{"hidden_size": 224, "qk_norm": false, "tie_word_embeddings": false, "init": "uniform", "init_std_qkv": 0.019, "init_std_o": 0.0, "lr_mult_up": 0.974, "lr_head": 0.00907, "decay_fraction": 0.724, "dataset": "wikipedia_en"}
Each number is 128 + 24 x the weight over its row's rms, rounded and kept within 0 to 255. Layers, rows and columns count from 0. Numbers have three digits each. The size before them is the row's rms in percent of the matrix's.

# layer 7 attention query, 224x224, rms 0.0385, rows 126-188, columns 0-223
077:210140113100124150076112133127128124183147118119144155123128129148107089138097143155106160142109095144111109123107174137124116140111170104116131093140152118132174168160126142150153154105129122145160128106087143115126106101124114139100132087127094134079130143130098093142156123122107128132131160109123118133146135095121144114112116157111124107162139067107137118154097133122090132129114131131163158138134113136136183066111130125114123113120120158135138138111168106125134093139138121131150126156095094171148111136140150153112144146148119137113083146106143124095150140099183085120132123114122066141102115122115150149104144166103059139122125159128116177110135118135147142204119
079:097107118144182120091135151136101117152101129129091127133160119120094151132137149127190141129104132128168149142095157149089176148114150089145121144104095158127134073128127153129139116124138155121124146129118138120111135166118129122123126100127126101160103154158136148112087099146133084124115127107099112149075144131113131162125119146090095152126141104108129107087143126134147132104134134148103102109108159169152096132149144128151143106172060104124115122157139117087192151110160089131108087182107118129164100106170110120081139121089155167133110114144147145125152154131124165105088131104125108135117152099155122156132160089088100102136171122130152148123102141131092138125116
083:127154131165139130165159136135103138133188119142118146150165168093150149148137138137171099105123089124145087142125104136137129113157146118081169135121124118136146142115124078167138140143126168107176179122101140147117176157145114123123145097133166134107130155128111102111125149088141161116135143136121099075132156145123118144112158131084149069102175102110151166113127116118128108120108110124086148110151175092151137114172154139110142146115168100108131121109143114102075147132144158076088092114092142138102120140132142119143127093106129143094108112093147127125096140130091085088136116091117100138136152098129109153121121128110096122135179152121114103130142082151119136141123
119:139108135129114138146095127135159096126162131168117137138106149132117129146108106143132147129152104110115109136087150139153123141150114094125158121128155116077152200142118088135188126118130146167176097065088138107149135121134109098126145090070170074153134137116116148128096132116113141118096149124122157111116111132112122128141130109105121152108135077138125143116193153143126103139146111139090134147120112095111090091137151145130119134148133154168143150113135117134138077159141126123082111149103168143112138096128097156136110094119134136145126130162130118154046100120169163129141133097124140125147161146134098193083118142084131143134145100128167139134124124110138112106111
183:122160105106159133118153125146111150116140081111134135102142100144137176116148126111124121129115138149159146115165135107125152106076156180102096148142091134157109045101164145135069108166150122137103161154155113161147132138109156129117099144159087177127133105145135126134144129133120114097169125136134084139124124117126124103115128118159158082133139185112121125110091118119133156115107119127183099122136137125145172172112109142122135123123121103155104121152105134136107154096120124139156128133166094121122133135134124103135138174080122148108118126107144120092210127127111094164112147157135102132120106073154143077142136132112116105114128156099093073119137125111127142149124
071:093160096136142139075121095152135135136142098116108122140106143156140158157147149112122119148098126159168127136137126137092123122141079127137118132087087162138121163126170147137100146189193131119103143148123111128149131135130144097110071150106135172132130172150140124104116122090098132123151081122147125095090099117131110150116124132151122112111148136149113104112129138125151145146137113175130101131157058084153101084168124189153124133144130147142169134147136112117104156100095087129168149083184116118115147136140143121130133107123150112090122126128129154133140058170127123165123121162121121089132133137138119106085112140130098112118130156110157121133131158097107102132104
095:133138128116166114101114128137134126101111150092139142093108107122173160094117139132131122135108163120133128153169125110095133106126147129096104171116114131151113071140165156106100102131141077130085142185139133121113118140106167148121090189118078171106091164170149126126153123120130150111130119117179151115169169069135128106133138110179144112146125169146123109106124125146135123121131186108154095129145126180132136202103123125106129120142126114105138108142126123125140150105099126134191150126179112112166102138155143148126138140155128154130141144142135118120174121104108100104059125114099112126142116105139128103149131106154125131145147120123121102113115150092110126130169
087:153094153155142126131128136144154102115163119170119104156150128133126157177097110121136124149144101130135104119067147120170125114157101111107105109123143135106185181143090071102155115129142149150185121116128138123117130117168092083115113074100169103128175121122109132135095123111114130127136131135096156097120094163145114175114127148084122120120146125123175169131170148127148117151135095135098139144102141087144091084146134136133115130115130141144105159125146119143121159123130131118105138142145175141111098110115105146147145099095150148129106144112136122143061125125184125152128113098140101112145152167137143169082153128068117138104155126141115109179110130115151135117125
084:130098136173054097120101116069112147141125194089173121151095099108108100103117127143110153135117155115081149120140104175095124152109133118197144134127151109104071109117130136105107171098131147098096132098143166124121124096127114139152151163099124156121084130128146124154138124143159147155135103107110139151138130093144129096162132117141135147120098120094098132130122112132104143113110102149157108132132115153112131104123142144130115174123155099108142098125084136131116133144115149168129140131130107117125159169139170127117117131160125082093150139160144134137150092151095126109132124121132165118108107134100147116151076140197148145144090163153181139125136134151134100130134
152:122142115092155155106148105124137156126103118096137125121131122119123149094144145100117123149101154155127130126172113119055158122116163168140119149147095116176092071093162164135093121144144118092083154128134124142139127127094156141097096159133085168116123114128154130106141112126120113159177114126102119131136144075110113111125125101142118122142139177141137080150073133139136165139097162121162109139131112149152173150083095108131134118128103115131124104148136142138126142091130132146163142136148105111135167154136129105129156120109123123110115110092113098090226115149086105145118146169104114150119139099147124120177119139148122092104117133097127139139154126107080147113118
091:115124102155141141143158118164135156119165127144114113112172134075138159129132141120123157147082152125165164175090106148116111134174118135095094123140103123146146136160143122108068100147119111122140121134123130149133085097128156097130109084110114139116130111151124162114136122150153110153125123114143162134110129123156144104095162167102181173148137116123104100138142157059128111131142130112117112148141133154152106114107115112094112125132118127135103104121105096182156100130129117094085153124167158141136118102127140111094147096167137123161138140142151195102135153163146109103138098124098129099146147115142076099159151062125123101137147144140107165143123118068154116130145
098:138123107143087133161128093163097123120127144088127133136157119167141123112152172119120119123135100121124105093093152153126158123163160125133124112143116104124136163143112174125103117138193118134143109145159139139134120103140106158128131142093127140119140171129153114097157105103131104142138099059124104125118158120124091120095128150130146163144106129142146131125135135128145092137141088081108169096123140191140138143130109111113151059125113123166114111103167167150118188104091177111095104139146117140173122157132143094122127161163113125105119161147121151187109121143107100146076129145097093087140095137104175157112134100134114142118148124118145076140122108117146133115131
091:158099135096138104122131125143135111112132151161124122105126129108098080145168138133152152114139174108155147114158126114103109123145147106148120158084123108143177137114160147105138154119132115148120116085162126088143099096122114117110120142128152039177121128106147119092142158140092111146086122129099165152118142130126104148112124188129133121087103103124083137116139139064152141145114157142131096137186137189142140128148168109135129117156089102119123117109136109168174118126119118184160117147096102123156132139117084097124122130110132121134119138157151165121152111155112147100145123118133124088177142137165119166112132120161120112105161123151142138118129135117084090104159
092:167089117148136103116128118133108161098129149112142125112124123117151131161109145099157111162166155131174140138132165154094130132129127144175139114148112170132165123149078132133131121124145109078144100101126133095131147135120115129143123111120113167150133129120142122146060104172098086140101114103143119126099132135139120124102140137128143088121072123152149120147117150178136159147114130113112187146105112150123139103115116108143131087158166084113118118130125141107140105144100076167150101137063116126174137142119140067119170127117127112102128093121132125135141135134147169159060114099126116162071127137117127110162131105184123104159131167146143156120133103095135165130128
088:136164111158148138137099152155100161126133152152110138111155087129110093158155125149121140105171155133131094119132101128096103141122102136160134142145122138129131148157100156131135137125132079135142099083100146146144188097130172145150111173103134184123137142070095081125123128142151123131135130136128151141129081144142110076142089149144135130144089087117119149140123128108108166111110116103117125109149139147151122157133122118155127099141149115083123141121159140106140116130143188082145103079095101111110156161116154095133129106151116123126123176127126075090172144094096114100116127147157125137109132135114107132137093162166115129170145176122134155137117121099135137118056
089:126112119101077147115131118121098120126124135107156160121103114156129079144109159158122123120095148110143110136142070076168189122159128067121084121115143147133130131155126122139182092083164144108108088132145121158136176097114140150126122117139121143123141115086156151129098131181143193126145143129157120130155130131120135100097153095100110103148125144116114132131122108114125140155104112128114130117117136097106154117134098164129151156094110129131132108091126126127116159134124127163140183094105096162133138094118160138128055090128183094134109176143122126115141139145103115126149086131117151141082108107155154121126118189173111119135135144133134124146120123099154118120109
088:090122100117195131178138096125153147168116095119117155118110150108137109100110156115162127072128149134161110143152134153122122104142115099128131132124127158129087173100183110122147079138143152145092130174121128121135143170142150101167156158122134135131114124117126124135120152134098133141140121133100105123112125123120139151167118134109128125061150173152154139122128101113153136125130130118122160135110129105140157141095120124125128133136154127119099104084130187117119134112117111170119111142154119123122115122120088058094117125110179100129160129127099182153110111139137133142151073103149092085156135118103090087128084138143164102135169122158136102084154148087154107149143
096:152124135140102146100121146161112133114154139171120157124130101160128133109119081117149127140108131134085141118125097139157109129167153094088137131094106154100140129099084158193126113125120152165175135167128130116159128146098155146123096138126073119160145097124120119106153109130117146080101133089111155061139141147133157105087136167078125134199113137161121129135092131149123093116112117135115147126085142142108158148120137089089183098140129159115160128152094118136121141140164165110142111118104153122090126138130146099187138170152125115122132128138172129127136120116137135079141128112143133125113133140120107121086120120158147178101122096131140140123133113102136122136188
098:150166138126133193117144141108126077124141119089077138100191107137100134083108099164146148127145135129103137179133142143135142106162098099109094116159156103102115123108130111149145159102116124121145108159113124119117155149121126109113126164139128132121128139168087166108137159131108136146158147171118129111139153150089133172137113135102076131140112126126163144108127161123114137122118153142149123169127145085120095124105137146097088111151160128146121090165113104183097137134136078126110132144126090091107117140143081135156159146097100148143118137126165101142119165151150120116115120121153085128129089112112079132102115086082111114095141094134156126097147148154122092146106
093:139126155116125135150138126099078102152114148121155157111116144152117077155096122093111092178184124112087162124159119158155114094080094094140129142130137114167156122130126128123145135119142127164153127102093149120088127077123156098105143090160132159103112158102124144126168119151119126147125140139155138165138103086123128129140128129105135064168136124130116127115133127133091148146145152169114138132106123091119118098153106166135127160137122151134120167111134091116120104109165111090135116099098126106129146149099125104130089113094094131126121123127105155116095159126154130071105137121097168167152101139100169140121119217114090116158129156128116147128126120091125130156117
087:119139130118116158122045083090156166154094095109121123107109118138103139120114139161109143129134130114087143094128112130164134130168095099112134163149142119118105093127099133121143142107145083148131112158130163146091120120118166089138136171140138090097100147164131094128147138165128149142128124134131100149132141120100127074127102109143114122108135115142089105115134104129161160123128115109136124082123176114153145112122119134112088128111173129136133182071102176162141139129125109149116112126131097133146149148141106123139100152140109174126151142144158163116172173088155104159129079126145097152146146090124088143158123114124128156130099092123124138113125103151186153087125
094:106161087099152116079110176143082156131133134131144109130110147148147143176128131128150106101115142119156161115139164122119159107097111135086152121113139173133131108085158125138105139165164138124166160121122098123175102129101105147149110126124060137140152153136148145130124130155106155114130131075123114133127153128137138093120092095126088161160109142103147116114131122124148130115157127114162127110119085123143120138102116156122149143105123123118135114109140152100151179099131105094134160145175127167101124141131124117183106172122089103143160083122172143140141125124172156165116119165169153099152155123137097092117153102084110121097120166112132101161109130118138122140074
094:125157161151091135132116139110105126121152107188141122100108147170119083155075120154141134121124187130098139077126119165094151141147127115126175129144118154112105123147122130116167127157134104069153103094145171133163140127118121156137167146147145145094111106144095121163141148106176145156120137116119120130136112141147113144120058143132106140132097150117127133113150131127103100093092160170103101172130125159096126134103085111119127124118143105167086112172140135113117133099091125141119181128120102169147126108129145153129123137123103153139098085111123113078078135105125105112104134117117138123137153086115156083142105187146146134138112134123137147112130100170133129101140
095:108089152165097126121165131117105129102146161099135150109135128110156107132149127103145118110168094154110135123136159153146168160148172117113134102113092161154166115152135122143140119100130121132167124122101140122078150132123147085111088091123173117107108126124139104145115116108109107123112154157135105123147061146137146164131094159101130088162147112169133084166109106141132129119162120133103146148141101100119170097070168116178121126184146146123121064121150143152167124140113115143134138096126088129101146099116102116125110102095111138105112123151133097109100071158122125103159122157129178142140105135149137146133135156140160124145100132111088110157126098097120133138157
089:132162113125093144128148094104131084068074156121088115141123157111151102125126110140153148100140106118143111151125134144149150160113139113108125155136111110124112154189138096135113118122101158160129097158149117143146121112103144127102116164130132111139134060135121112100095097131147109126121176046111094131124164129115141104134117106131135131103117141110163171175141117155141154142134132128106124151119135125133153170134143147110153186155103147148137157092105196138127140143141123123109135085161125155139159087121111109150096096167106110109165149141163108166108143125157116120128152164153146115097143155130118133090129102127164146126109124099190130125111167105119098129125
093:116137166138174116118124106085089099074172142162122126117128123100130134116095073136153128178135081139155123175140119140146172147129115127106127133136126122157128115138116085144156152134165146099155124131120134121115121124145118110140096136133133080144183122149137144129102122084085100142127176121133143138130135155131099129045117140123129138173119111140109160108130146104094103118120135141145107133125108130124132175123148097129137103161134138136110143161099092119115149104138165174150140105109104140102143089100169090115138079121138091165139129105074113122147151109139084128155168174131124112162136099165137146077124123117160146128112090140089105147134144150107132116114
095:121107139167116127112107147123090110155135115135132126118094139139133134104166109105162118156133148142144106077108148112145131107122147142130125084098133134123153125170124147086097119106123147147140115116135184099099116116129150120151126083114110131159197113127129169143114120120168128142171100151124135092142156123154123087158109110111106096117089098164085123178095159148117181136135149116133116112128146128104157146099139145136119196132103119117164110143155173117138068149159115181107122128094066101177110168104127144146140117156099151112108157103111141140132137131139152133176112123113152165151114146147146135148105081133162116109094112111144135096149119140109125118137
098:146140139112155130164192142148149119145111153151141096130118119139103166127118187124135181098097108131119127122141107092086128137123139149127116160148071104140069145135157148103115145119107121158103100142113138114081100149124100123146102134140118088171102134116080114151114153116151131113132138121091113138116162086134101114154119130087092150161106144124095086150119110113124129136159129148155125142123145144135113134090164181102088149120084132097121094090148124124096174133147117142145172087179129084130152137122123152126166161166137125113141144107136114133184115106143166143105126122119165104117106129077120138140107095146125115128133132107125156095123149141145157079123
095:166164150117126164114126089134107107108163111133150149129100160158177130121136108133115130150172103129081160101123112126120143114125122103075142123154097103126181131102157149131111153122138101087147108149129123116151117097126134127130118077144161167111128127110150128130167135119128098103151085147135140148142119103123136161143119101138137103114127138192138132151129111151139127126103144175159154125120106132149123164161137093162149110124123156163101143113156115126080150133083129110151141132126144109078111133102139127122158125142101111103134113127079105151138114088084161079143117175041165123158118112142112114132106161133154140094110115119085112095108120106158106166152
091:115136128083118130139124098111118104113143128172131073087135087101131162164135108121143173112100091140126130115154141126161136149112156098128118142156203173142101142137130119117140147080095090149106099132134121122122097076127091150105140107104150120119136098131110145135129144144110142117112092168145144143145110157113090130146135153119179125184115113119100102127163122085146146138135163143164103160144115144132122143147153094081140061160130112118152113118145130149167143112150126147181135076144145072087162119140116089131133145130104155129142163128129160156127127121143146182108097112133126108156116136124104115070143130106136124126134170153092125128113128118128103121131
099:181143127107147081128118160109130125149183118120154141126103125115138111122133105149134137134156125134136125152094132133144078122106167098127128100139064134127154117165226151095131109130152129172134182133102139170098148153127136123132112104116114121143092140123120084122118122093156119120132080117115131143106152108145091144125122118136175063164153175092125133114151115164098154119145111153122130132118117152156129081128112150140119118120086110099126082119145127135125160117123104108137132140161120097127118126105128141125162086116145119164087129108086122146122122129143165098160153129192124164080099104143125114134144153148133135112142097114183131105126140090125142122137
087:154136120150142135141114125139086152101092135126154121134178148098142105104127117130149126101144147121197124157136132133159159138154134111109144114136141134140114119133134132117094130126164090166144132092119153131140135100116123081092140133089163146139174113113128156142128155095102125107106116142130117163120133139126144104139098182111149091126107149101201150163117116117101129121124102151163135154121092103115126182112154161138116138156177093118140140080128157140171145138158165119142091123139117104099151130111085090129133132099137130140125145119108098091126092100133115147133117133119064084130144179125134179129164180111105137076130159120122121133088165150135132112088
097:131178103126142151127111133098152128119132129113133107081131173103132145129136135152161146136106128141113150181168084194123144115116165077131111075134114129121143154089104129142140106174126171120115159127117109115094201129120148111114159138101121158135117089098127140129077116103118113142125110089125099117153139149110112162118131159111139088148100118112134088091107121099136106147139160104197112145150163116131115142149126112155130119087131094149100097121174126141124114112158107119104138127106140142148122169168152153114141116089096181130143122128112087145103174101158139145128096125119135126093127117142190131108123132124074142136132107146146121146137101136105124122106
087:109129155133143112134161186123155147107158103147139116126118140121121101111110159115084093141106149092114127140144164125128078132162088087143116162126119088125131179148108112134094111118073148136144132131151100119122127106098072154137108148103110127118151086155126096142135150095169111139126073115110105138121131125123143146129191148105111114103120160172151123120152144115139170137160122151160121107122143142112098137134118116109106149114129084123136129142114121125110163130146126135136125123142122109125143166176162135128110122167053100137159144106142121114115098140105133202128144108125105164111116079101122119130151125097106141164146175144112170208118117131120142121117
052:128188137181138116150115130145147114105109147115141125137140115075135147119116163128157092124175136131106171145168114178100097181115132156115129126129130118134159137137111106170108158112132143109151120125110153095116117093130138122131123121140139101102153150130112087133147145091154105126159166140130109118125130188147093153114109146160113171110134100172134158123164121152146123124060131120156122120130107116156076156134124098148140119111113126118161144122138091159155118123078141110120115138112155115123167139157120094141148162140099091115140128147144116125173135099154103119087123120111133166107129084091086103113123104132158091155174151136110141158147137111104141199100
066:133080153111143172130163122138147139150178091118130129164160130147119169136144152119131127146135167123184132100089109110158133111090148158070109107111127177109154157120135117096102120151149129159136133091130159131136122133128133121155110114131134193122161099147142180165137142135126086112178108131105122117129094153129150107125122097123189151137120134138149131109097120129127123144106109124103069150114107117144145111150138147097117130112121086160076136160147134159126147117139123107104119150124122137136130139120084160136141142135134166104140122106082144138158123131113096136118133078127120140139114151154131058123124112133115086133122151115093064107136098089153159152077
183:116145137154124079126109120118114120110055182154125126098125146090131091142156127158136157093115091119110128169143092148105110147166117087149142124130157135148098143111122127139147137089087130137085106122112140107110124137126126132127130148117141092164090177110111140127121128134145159140078122125152154134118172121145127167143101137126082156126126108119119114130110136144158122139122179102103137142127099135107099138119152102128118141137130153095156115112121116092156112179123099123112133086106154120123132124123152122094116121174099108158140123155115105147098136105136198079160122157139134112129158173112099176115118115130157165132129083145167200133096140168092098114116
057:136123108146075099065146150126152129128093142176161142121127100170150134119120113092141149163107101115127104102147135161105136128126148162161121145107087150165138093144145141120117122099102172098112176110123145148113132135131100113138138126098118153162110113125141119133161094131144122129100089152131135130110094127173097137119132118108169103132117121103083120122137132144144143079115158126093175154145180130127118144103127105152110134087106135120116102115159161141136136135101131150119148147116115153195113107163136109109098140134112115109094147170126162129141076133153070115130122126128154110127086091108183115169124113142106109155126129145134132152109105151101083148197
066:138129169149119120130069132094116112147148141130121134156119138126130113142130125117100124139109106136067109107136060148098098140171156114179155116180159161117071122102126143143147111118090131142117109134119124108145141134149125111115175155112178091120117132124122162122097159144126133159138124127155106120102121118114109131158110133135087123101138142147090101140153116179096131103155102109105133141103111096135141114116092160097116153102132141114093084096113140132110080163146116188073120154106148102148174080114143154123119114151150122133117138158140150135126125114114150121102156137102172144139118143129115151185131106108148132135161112139151150107148143157087120150060
111:111131141139113167175136135110129163144152122078147149137154114135114145078104108093113103159112146131141119105151139138137115093130154181134114141142093120113136120137106136136089146135118145092146150171147128132102114101142109132130130118153144164104152090158135124114154112147116108125156098106097099131163104151132122114125112110087146085135160115109159178098136141071092146093136127114166141115128165090132163156130099111117125109106122090136109139144140145182108149095104145154130134133106103186156115120133110117164117165119107110105085144119159162116144128138126053157112114127095122125075112092158181093135120141171112151140121187120091091133125108138137140134134
072:157159110100186123132124119137150114107176083153115114142135203126152134149119140146112126127153134157151110141072123101150163135148117100107108101117147115143160167152151128115182087174169113104137139101128141143151140117125161137129125049146129124116146140117141117095131148107105108156113158116126103088120142133108129141095142158137115132099143145168129118147119143127115085165154158132096113097120089126142098119116128119111143108128130190136118154124145120109130125141120115098118144113165138093136103132059116141174141116095149142165135120094089140111084148101122129095137143118155098150179144166122078153084122128089143129106143108116110123121109136101143153123093
172:108100151158112073107071132142110120145102186161166146134129142092115102130125108167122163108127109115106130149157082170102104140163120094154144144100159146129129148105103139156135164097088137128120124118103127112095117154151116110171133151127153100168104174137111137175110145140156163110082169109176154158119155139187129153124113134124123123118102089103090121121140100147131123095117118138104149114118139128093099143130159095126115129128142128078126103106101133098151111163131108144129126118109135153129112121124132123097109128170110100131151116162120119140094117101151167078137125127144165072122148144097139142114105089152128159160088129161153155147089137159127108140112
086:130147105132164115112092102117145105115130133121140080137150163104166134135108125128109170099108095141128116149140174154150118167136118117131107190131168177169138119120128118122108129111097112106123120125149114125128059143111143119108112130122099108144136111150105122095119126122099084122121140164178151126152131127108126170076137100106112151153137160155148116139142127139108073141129147190139149144091084151155084121127147132080156141138124149129142145123127169144090132133139107094167143110137117121118144079130080159114129174129144101166123159110124090125124139128151130134167122160135170102152164143106114171116149114062099130101080136143134139106136156125143112168130
082:170136115090117146156147133154125113138141116109087129145070150179148097106147158133125136112131152098105155152055102141112148153087121094061095123160137133136124149126150140119150116129136107136173128104117146100169148143130120139119107103125118138129152141112133119115114118156148097121129118103132143093119165121129159131089150094159136160144110131099113111170128134172097100123159083108119102110101075160120171134132105117117132137107150123116164143076105113148101110138149140088132123134126160105135133130105148154145118143135141142152145132115175107166129164141116143105133109133104192155116156169143090097089109124141127192095146111137168140112142136120151097102166
089:117069128149122114172138150152116149190133118168109152163098118176108134161124146108140155150182153144091147101127159127070084071116129164122154094137098144098121143114127158109111176147181134147094140124129138138134125152120165105149121160158189168129086120150132150158142134104136133123146123094107110131162098086163152123159129104059124083121147124105124136113113091114123126117135141142124138083124151102100122109113130128078102106126131129113119113159098144135127089104126129150153128153113113150146113153157103123097126126119114116130125131120076147104135119118115152106144122119105144108147110084139187114175135146126153146129098117121118128119122111108091163121138
086:141112125135176105109146104113116105112087120160103193140141110139099147128132111161121101134175127098160155147111086113175078159088109122141144146089135093146129104115101127135105150111136132114116124122115107108135130104135107088103137142121109126130101154131089191109158111105130167119091101128120148154119097137117204146107145146163131164151168110107140103110144136111098137143113166155126107156158127150092098131197114101168116143147145145139122120156088110132128153109108145118157139098151113116076149114135136119133083097127134162146151122163108122126106112109129094139142087093113128137153136148129157157113113156085112121160085123125098123127147122144106158110174
083:158143142133112121126109114100138108152159155075158129148118137135153112137145155156119110128124156074107106129130139122105096156155096111169166136125121090114112122157140143075120165117176083129130119129087157146101138170135136134123122115094130136105183065125102100126120118171147126127149101144145107128144148116112123088176127120117168134094101143159148089151124118178083133170138099132141114154118111141122127088121132131169109117154134125129162106061135157111147118120146126153152139154150124090164147142103148163162114100142107128092122168168108120134130102120138148120130118139088112139144112175136098147164117171166140137121133127115159150098132187094143146117105
086:113134135185118096078115113132141166165145120157190145133099109099117154082116115124109123144140118149142121132141112143135098130119111179170129123098085104114147106130132140154128100136149138140120160123155173112079119127123115111144132127144116126128114131118100133133127123110097107164132126113121115135110062123138173163130050188084112149128149119123128097126092161135140126169130178088123142124106153130132138134132141118163117121137124129117133114166124162132135155122059092184131176059131126201121097121111145097130111146103112144118096164161105160105119145106117134120166140113097110141139134117138172138119104126110118128134164122118121144124130111135124131095104
091:111118117142155094101104126108077145157144151139133143110106108143139095189130116120143120104108151151101150091175094124108088146120092135172135129132136163139132106132131140131111092118150167157125135097163165136138143103118144128118117126140089129133138147131132151193125127150143127139143107125149142129127135128144090119108070089092137208138109103113107102112134175158132125131099153128150159134128157148131149097123121134089122105137123106108166091180133131110146135130112117139111148139107119152169132110113123101100145167126113096086109178119114128120141129101149124153118119101104112130069148083158129129174083111148148091124145202129102153131140097099113139126083
082:162100155130081126136157172060143126138113153109097112156134121160124123085104151137112123126132141127089114099140126146128136101141162161141090144171166114137145072129114108079100126104123143092084131120134121093121145119114114101137110136147136171144141115090120158116145120146159122101119092132120159142154138105141126125129153166115135062138130139147122115122139074130118118062076113134144136109155162150118114132103099098130180096094150141117132152125177102156151120153171133124145116115109164098149132145121108124121077147134112135151166139117155124146135115159152138127097127134139144143086111106075131093150105142127087166118081116138126123090113144128136093159160
090:118154136142177111146119097138163113150129118150147142125159120055116157099101107152108114102149122154158120155171146124174107110122110133103157181102143080154118143122096124151134138181116112110093156160155152167107084142122101120142123126167135112135148133171098123127133139136105120129135123128129124124130146150130169156116116185114103174124141124091152112113127133088185161128142146152135116092152092139126109157110128103092126110111134148121106172165077118154129156100116136107111146100183127156108109118131116107100159151152122119120126090156147165125129119123080083162131113125139089071136130134109130112070148104109143154139122139156088126162127132150136124111124
093:152112132129149144151133139140125141137133164143157113135122142089119118114142123122144111131162149109132089160134150117119090132111145109157133155118097157133098119156119105111123127149098106180143140103106151117126131128134116136148158136114137072138132102142114118127103139148089097149128167140077145155130095143115066099123110133086157133108110108107131091155091149092122153173139165133121136145132159122147137123071149102122087139189083103102113124080129130153141144093158108137148106123126101160144163150147075093099178058115123102147109182128121130132168141126137130160135068136138145100098111163122131163133140127165151087134110153149144144125128141121093123102080
084:159133118096111116147160150132128112105118132131129077085155124143145138082149127123161138123096118129109126137097115099183174129124115104104116148136157153153128137141133077126072140101103151153123103118172057133173113092122107140085139156150122138146145143124112127091116129145143142123097154125125148122143178133133090097104133109127135100121124187119129171131097116160156143092152112172154133086128163134155119123096131165124142140123111122133131115090155133120123165142108134079158090132133091118112153102123080192159112143126131132124111147112154084155135112172133145205121133131121158135127103121081104130099115138097146105108107128125114161127123122131145087128145
088:146165139087100162110103129131110140130109127094114137119119074162147100157146172141136129126138058109134109142096118102147109113127109146110155143146162150106093130130139102115061116118115065171119122146114121141130118137170145145101102165114108161121088139137131149112162138156087124107135121138134137125139147117123136104147134092143136103115146174108136141144156133159126152161151080141160110111132093074122152160133136159121118130121150152133145101124085135092103143139150119134134096127164150161085161131119177142139135177133149098190144133107121090116138149100126141171123133109103129140152147160122118128097146164142150149127093098115153121112143126075122131174073
086:138119118132115106069138111131095082128113185141150109103126106114171123134102082120115153107134081137128110134116159143152174172117096148167173141108106133124057099164188105144103152121114143137128137066122114122143145116120166140107119134130110099118097112143128095112111135124117120119149162116146131147135158149143112156129119108107096126126157142130107126174135159170105143091147141132131167133120107159134113150088134143125127131149109191114140139120166145123093119162111118123124094094108139133162145130107109162140137184095132138140106113109120147131141118143151122070174152173124120136140160104108137136144103148139136131115097147120164091071130117096110135157172
090:104106181183165131109108127149075136159156136147130155150093126161140153145101125122101098147127154144149145073160086118130131139116101109149109132128111111106169112116109143116159139134122098079155124122124162119118129124166123124141114111153136178126151129139115133178137127111143140130146114117160120128130083139117144176156092106125118101131101068131138082147101145160103164161083148137128175130093105165113115118146112123157138140126103119133113116163099108122147114091105148168136125090084113148146103127130119152106151130133094179112118131119117133090112117095092124135122180124083120148089134085104144124111112154130082099143145155134102124126139142127137179108071
088:103124071077166095091158127152114103125126133124107114119137146141136110144160121121131113139104141120116172100149089081167146134089135131133099119112140093133145101127088125154142144134140117118120126138043065146147152173131128126104146111094103145151099113140145134133138121064129125103121117177137147164126150127105097129076151120168137134168131157165116127140128109154123104104113141130177164171161157131130101089158154128165149132125108100150142114132168103110114119133123154069158128166122107063132125141162126122139107133108129151128134107122115095145129115149155163122122133138129141143146122111173111141118118134046102131124092128111137118102125153132107110133131
085:124080109149092174171144121175156144177150147091149132163130121116130113116082162105105130130133112136126143102123145119099102055150130130141118167129118143117121142123111151085130124143104141130110087150166165157124133115117111132147122127151150166111144100116129125122127153168122117129156119071137117118122131089144125131135144135111138138137138087118118114112117083108149116143123083152107124069143134111123134148107094123094126138111125068132122122076103177134126134127132107102063124186150137147169151142123159134110142164109129106112149134142138141118153182143104132136091113120089138123119146141099125106132117102171112144156169153152128130128141139109209169139092
088:137089146162096147089097130125125166164124164132167174152124127115118155136131136111073109135120136114128112127138130113097099130164143151201113174064097121115137108105119146163086168132164095114134136152132173106119097137133103126146162119119152149098117128129146130158115143112133103134146096120100104140117095151151137117124053107095151154127125098089142104151161122136112141173109138101109155151126175099102120145085120112107112144130129120106109121156122117123134131108115154181156132115146102166141163141087125114107155109138148106138114167157132138088130129113111103118148089130118168129139136160139154115127142136158139092136151182129126091148131144139130148082076
093:120104185166152128157097117106161114161105130101108173121136150113074099061126133147059176123118108147095113126185118136131100055161101128156088178164103127141125141107125134158107167105096142143119140159176152139085124113122116152108162171164141102132118119132121142159088100084154159150125144090152118135123120110138130194142144130092113127123124084148149091122094162111141155089096153143112149111111164115149118166112118115091140115134139134123151109145100153140124119133132103135132140113148135137113124091113106154116110127173113136106149155158129126128118153132136134109145107104138130109117124112094130107143127107116115154122134131113113149125172106142123143108141
088:068145124151127110160117109175082138132162146145131103138133112165143131178103131114139127145143169104133156087151119148098133142128130133181125138158087113111165121136099168116161125115167094108138114087134141137138128143130114148135149101106136097092121137111126116156122113082190159137127110135125118121134119102122152112111151125156105135131116117157070094127126152144101166109121120114085170132133146200109142084130130104170147123121082109119148148172094149092159125128080148159152131165093115175136134110137159112120070118137139102104105124142093149111122149120124127132127147120099130157089110095121127123162127145133137131135106142149142146131138063078127157124125
078:135103106108143139142122135173109135100187112141143125138171149136123134131127135133122162117124160152134145122131156142039136111106108149165104129108099107120076155103131165101123110161183116135138161131153153155150138131118105176150119106110116101120137157126137108174118147115110120138149149111105122136132081141155094128172091173124183141154132152158126075097124153108110119151116091123151124108157119115123163087086135148139089075143125114098148120130144094134106142132119125172108146109127147186103100121126134123126150089099120118123125142092152149116106116128127148140147118105172092102120122121148124100167108126189121139131169108119127147111143118096135156091086
078:117109152164132165125102125153122152132090146143131170162106136123087144121144135109118136181171089177127084164142128147096089120143126119132105153140157147142102120114113133098128118134101097103120126142149197098106156141125110083138114161144103123100135127146119099097128108128128110109109125101102132134097105116173141175144095152095116128099122165129128112143120124119178161136116115094111113145114115097126147144118111114139117113128124118093091156129145123210162127105106095207141104108096161125151146114097145123102140147156091112103164173128152128147137132135142091104092137097098104153127137137100134105144091139162124182150119141111114149159132147110116110129099